Weights of a small transformer language model.
Size: 13 layers, width 128, 4 heads of 64 (2 for keys and values), MLP 512 squared ReLU, vocabulary 8192, 12.8M parameters.
Architecture: RMSNorm before each block, rotary positions, no biases in attention or MLP, untied embeddings, hashed n-gram embeddings.
Training: a variant of Muon for these matrices, 4303 steps.
Each number is 50 + 12 x the weight over its row's rms, rounded and kept within 0 to 99. Layers, rows and columns count from 0. The size before them is the row's rms in percent of the matrix's.

# layer 10 MLP down (transposed), 512x128, rms 0.0382, rows 89-99, columns 64-127
106:55 39 48 73 65 67 44 53 49 40 63 43 37 32 47 55 53 49 46 52 66 49 58 40 58 54 50 60 50 66 59 45 70 35 60 46 56 59 47 52 38 84 58 55 63 68 61 55 52 33 40 47 65 33 48 76 33 49 22 48 37 52 65 36
112:40 32 44 53 67 45 38 38 45 43 44 33 42 48 43 64 44 31 53 55 37 44 53 42 72 52 55 71 47 54 69 56 45 43 50 35 50 49 62 42 55 64 62 66 53 38 53 47 30 35 41 61 42 45 54 43 63 65 39 43 43 40 49 54
091:56 63 73 34 54 53 53 58 51 66 57 67 39 54 64 37 38 57 59 33 39 46 53 53 27 32 38 44 40 52 60 34 56 46 56 51 43 53 52 24 36 53 35 52 43 38 40 32 48 79 21 55 61 53 56 38 46 48 50 56 48 35 47 63
040:52 34 58 35 55 50 34 33 49 65 44 56 35 51 44 50 34 64 29 50 50 66 60 48 56 62 39 56 41 41 60 56 30 30 45 37 38 39 27 47 33 62 44 49 52 54 33 68 38 59 47 38 49 25 46 60 57 48 63 72 40 33 58 72
082:36 42 58 71 48 53 41 48 53 39 48 76 54 44 29 55 59 32 50 41 62 38 50 58 60 15 53 38 55 51 32 53 54 41 50 49 42 29 39 31 45 19 53 49 50 38 51 39 74 25 44 64 45 43 37 56 45 48 48 72 39 45 53 41
150:55 31 55 56 56 34 48 45 38 29 48 60 76 41 47 66 39 63 29 31 62 70 13 38 45 51 31 54 40 48 64 47 67 59 32 48 49 43 55 43 57 85 44 42 41 62 52 54 58 35 67 44 62 58 48 54 54 46 68 62 62 49 25 63
101:62 46 41 44 43 36 57 60 42 42 45 47 40 50 68 49 36 34 59 72 53 42 82 38 62 52 67 28 47 39 51 61 49 56 41 54 46 00 44 66 58 50 48 38 57 52 49 49 43 25 61 55 48 64 37 39 45 39 50 44 45 40 53 37
078:45 56 40 55 47 59 60 42 42 42 47 53 60 84 48 53 61 54 38 35 61 55 47 69 61 55 40 56 44 57 50 50 53 65 69 52 51 43 55 59 57 73 64 67 28 65 57 47 41 53 46 43 45 48 61 72 40 59 42 59 51 44 71 31
132:50 52 24 56 41 38 50 60 59 65 44 40 66 56 60 41 35 41 67 51 52 53 43 76 47 34 80 47 54 58 31 74 56 44 50 57 41 54 48 48 38 37 55 46 39 67 52 83 61 56 45 59 26 32 32 59 51 51 44 57 47 37 50 26
075:33 46 56 42 31 68 52 50 48 60 76 52 54 50 45 58 50 44 30 46 29 45 48 44 54 46 38 46 47 67 62 38 42 24 59 42 23 63 49 16 59 38 36 51 28 58 51 65 35 41 47 66 56 49 55 44 48 45 52 51 58 51 60 61
138:54 57 43 53 65 36 71 42 64 52 67 62 40 52 57 33 39 47 46 29 65 50 35 41 27 18 53 57 56 35 42 42 58 78 34 47 60 65 36 42 50 21 46 54 40 54 47 49 50 48 76 63 46 54 62 35 61 53 37 47 52 47 44 34
# layer 10 MLP up, 512x128, rms 0.111, rows 90-100, columns 64-127
104:46 29 46 48 57 67 46 46 28 47 71 47 46 35 46 53 47 61 56 44 56 50 63 51 45 59 77 50 52 49 62 51 42 50 57 40 65 58 66 46 48 49 50 44 64 54 59 62 33 32 57 55 59 56 38 35 67 52 71 39 39 58 73 62
105:48 22 60 41 58 46 55 54 41 55 56 40 73 35 45 60 66 61 60 69 57 60 42 67 77 38 70 42 47 57 42 56 30 59 64 40 54 28 54 58 55 70 48 42 43 67 53 44 36 42 64 42 44 58 63 53 26 52 58 31 51 52 30 72
041:67 39 72 42 71 55 67 47 61 68 36 60 27 60 56 43 54 48 65 65 57 54 51 59 23 57 46 60 42 83 35 53 51 68 41 58 54 42 59 72 66 65 76 71 45 43 45 46 41 47 58 47 64 49 45 37 42 55 59 56 35 63 69 57
090:69 68 45 63 53 57 49 68 29 29 32 56 54 51 48 46 50 52 48 43 64 36 35 36 77 52 35 25 57 44 51 43 43 53 62 54 62 39 59 35 39 54 42 36 46 42 57 51 69 56 46 68 42 48 31 72 52 51 41 71 60 30 55 57
143:62 51 39 42 65 60 48 60 72 24 38 26 44 55 57 34 55 43 53 32 60 52 65 47 57 45 58 51 36 57 60 39 54 40 52 41 39 36 57 38 38 58 57 47 76 79 58 53 67 55 40 33 59 45 45 61 55 38 39 63 71 40 42 69
103:54 65 50 73 48 43 43 72 56 59 46 69 65 55 64 54 35 36 49 56 58 53 56 62 52 50 48 26 35 47 51 50 39 53 74 45 56 39 39 68 65 48 30 48 49 61 50 40 57 74 42 48 52 49 65 41 70 40 57 42 57 55 29 56
082:52 47 61 40 41 51 57 34 36 44 31 39 65 44 85 45 41 52 48 38 52 49 34 46 60 57 32 37 57 43 57 74 45 43 60 50 52 42 57 61 33 65 48 56 51 38 57 40 47 43 34 63 61 51 59 45 51 54 51 38 65 40 51 57
127:54 56 47 49 49 40 40 42 74 63 43 70 50 66 41 60 63 56 47 50 39 43 63 57 45 54 49 70 37 53 40 24 40 70 52 63 38 47 29 46 47 59 45 44 48 55 55 60 58 61 62 59 59 42 51 41 45 27 60 60 49 28 65 71
086:47 56 26 57 55 42 30 43 65 67 40 56 59 39 71 41 38 68 57 52 48 37 50 22 25 40 45 50 40 39 40 41 56 59 49 67 65 42 39 68 32 65 60 64 27 46 51 37 48 61 38 49 52 47 49 60 48 51 50 66 57 42 51 36
124:45 68 48 56 49 54 39 51 41 35 51 56 36 43 48 72 34 41 61 46 19 46 51 57 61 39 52 49 55 58 59 37 56 47 46 67 43 53 43 48 51 51 69 29 66 63 60 57 65 37 26 50 47 56 60 47 79 44 76 33 70 37 59 26
105:57 37 73 62 19 33 62 62 45 43 56 55 40 65 61 64 51 60 41 59 35 53 54 72 71 64 50 64 42 47 52 43 41 37 54 38 47 49 50 38 58 68 58 32 39 45 37 46 28 52 51 63 36 61 58 61 39 45 52 52 56 63 57 68